config.yaml
n_kv_head: 10
norm: "layernorm"
positions: "learned"
beta1: 0.95
warmup_steps: 200
seq_len: 512
steps: 4164
Each number is 200 + 30 x the weight over the matrix's rms, rounded and kept within 0 to 999. Layers, rows and columns count from 0.

# up: layer 8 MLP up, 1280x320, rms 0.102, rows 77-93, columns 160-199
# down: layer 8 MLP down (transposed), 1280x320, rms 0.109, rows 77-92, columns 160-199
up77,202,207,169,114,209,201,188,144,231,196,212,153,214,146,193,263,199,167,207,270,276,232,223,183,192,235,174,205,169,221,211,207,170,212,179,205,203,163,257,184
down77,209,189,174,211,211,213,217,249,213,187,200,216,191,223,153,156,175,209,206,198,192,204,240,233,255,132,185,235,255,205,150,169,228,237,268,221,235,211,210,193
up78,248,208,199,144,194,208,265,217,226,237,246,213,199,247,219,209,213,250,175,189,228,180,221,174,213,155,165,176,219,199,228,215,173,229,174,199,158,220,195,176
down78,203,196,129,216,234,197,204,181,212,206,181,248,173,234,197,209,186,169,239,219,165,190,206,204,123,216,228,218,211,211,146,161,191,177,176,220,225,234,166,206
up79,174,233,222,211,160,242,196,226,205,169,236,173,204,203,205,204,241,197,238,183,192,195,210,163,227,203,195,221,209,219,150,168,218,237,207,211,173,194,222,212
down79,186,218,159,230,162,205,197,250,240,181,161,220,215,210,215,138,148,226,162,239,227,206,247,195,249,179,184,199,248,163,175,212,162,255,202,169,206,205,235,211
up80,237,203,193,227,183,200,179,187,185,273,211,206,169,179,192,198,209,193,194,191,204,171,154,247,261,216,186,212,139,159,212,233,180,183,167,196,168,227,247,203
down80,186,185,221,183,261,189,164,202,207,141,163,161,188,263,222,193,202,261,264,168,209,190,211,160,144,165,223,234,186,223,190,188,211,219,154,174,201,150,186,176
up81,210,157,186,208,226,222,199,260,231,179,184,162,167,165,187,201,126,206,168,290,153,254,218,218,222,185,147,177,164,168,219,198,188,201,262,192,209,222,219,256
down81,151,166,236,255,198,149,222,220,168,184,227,217,153,189,214,176,165,169,195,138,187,225,225,211,194,194,186,203,161,238,176,158,201,210,217,235,193,230,165,220
up82,168,290,188,229,203,205,166,198,208,151,162,181,182,197,200,170,145,148,225,219,230,238,207,218,217,179,166,176,183,205,183,222,216,250,207,175,190,247,166,211
down82,221,172,221,199,212,222,173,213,179,197,204,240,187,161,167,223,0,208,110,235,228,180,190,166,213,215,203,234,183,192,227,192,209,219,152,148,199,196,210,202
up83,268,302,180,154,201,210,155,224,185,184,203,151,215,214,193,161,249,201,160,211,230,201,250,193,252,200,203,203,150,220,245,244,184,195,202,196,173,209,227,185
down83,190,188,194,166,232,256,231,205,223,120,201,194,155,217,154,179,253,233,152,252,159,200,163,191,204,177,216,196,218,171,191,161,202,191,193,222,201,211,191,148
up84,190,178,191,195,165,224,213,270,178,186,268,221,199,216,194,249,143,244,171,237,191,134,160,202,184,185,216,179,209,174,176,232,191,191,222,189,190,220,238,159
down84,171,188,199,169,174,183,212,261,206,167,169,168,251,191,179,192,216,185,186,230,236,226,177,171,170,206,198,180,202,215,202,165,248,152,197,177,230,198,235,202
up85,176,212,180,189,217,176,194,196,244,205,164,220,225,234,179,206,167,229,250,178,148,180,195,183,238,258,202,188,169,221,215,228,168,217,199,206,240,189,193,170
down85,223,238,213,264,209,176,193,156,206,259,238,161,207,195,141,148,201,218,171,211,165,222,193,184,191,192,243,230,233,158,155,138,197,176,202,203,116,188,168,174
up86,225,212,209,138,214,168,241,186,208,206,185,225,220,215,239,223,188,238,203,192,244,193,229,183,228,126,250,200,174,183,222,194,209,202,178,196,180,199,164,196
down86,159,238,145,221,187,221,222,183,163,180,254,180,219,146,160,163,204,144,199,189,177,165,225,160,143,197,231,196,180,193,234,231,188,206,172,197,206,191,172,264
up87,200,209,204,173,262,181,179,248,208,218,142,248,262,216,235,178,187,152,248,178,243,251,238,220,188,216,247,186,217,175,156,223,194,194,235,204,250,225,191,162
down87,202,150,142,211,231,203,196,223,222,210,207,185,180,209,133,216,162,158,211,211,196,177,216,153,196,215,226,245,237,212,205,191,271,205,243,183,204,183,193,219
up88,257,205,204,220,154,171,209,169,191,156,219,194,224,201,190,218,179,184,244,244,215,232,172,227,190,221,250,204,229,173,177,151,217,231,211,167,208,176,224,253
down88,234,191,166,171,178,205,209,225,195,228,198,260,146,189,181,166,196,208,214,167,223,183,218,157,249,209,177,240,219,241,256,222,179,215,186,212,182,176,208,198
up89,230,210,175,217,173,195,230,202,194,206,214,233,210,208,243,199,125,196,183,195,203,191,200,247,184,208,218,196,215,238,228,135,181,179,271,210,198,236,221,205
down89,213,201,197,139,186,197,205,155,198,193,207,241,234,204,143,241,208,267,186,149,211,241,163,193,165,223,246,211,216,212,200,183,215,233,170,203,191,188,211,209
up90,234,118,264,183,160,225,165,227,227,202,188,189,183,198,183,199,114,221,222,225,187,203,209,206,202,181,247,211,187,228,203,175,227,163,215,119,202,217,169,200
down90,202,201,166,229,227,152,255,187,220,226,235,214,174,193,208,240,255,211,183,191,193,221,226,218,184,212,184,205,223,197,214,193,212,186,183,176,262,203,223,232
up91,218,209,203,232,230,230,168,202,144,253,201,180,224,184,209,182,181,209,202,169,189,143,246,145,248,149,196,195,282,184,213,223,193,217,219,197,230,202,191,183
down91,165,203,209,229,239,220,206,200,227,179,179,154,174,204,151,202,189,227,203,173,146,150,194,213,235,182,207,219,184,206,239,224,222,196,192,178,159,208,218,228
up92,194,253,165,172,211,203,138,258,170,191,146,228,187,239,186,155,147,172,230,220,203,181,231,243,177,187,167,164,132,245,216,216,159,179,155,212,207,218,248,134
down92,198,152,220,232,208,206,146,209,142,229,157,204,218,216,236,188,154,208,233,282,171,169,222,156,199,230,202,123,188,183,220,237,232,192,170,182,248,143,204,244
up93,227,203,167,196,171,169,241,178,207,215,203,200,223,240,182,211,195,200,238,274,189,216,218,247,169,200,235,147,246,185,143,221,203,253,208,209,203,206,244,138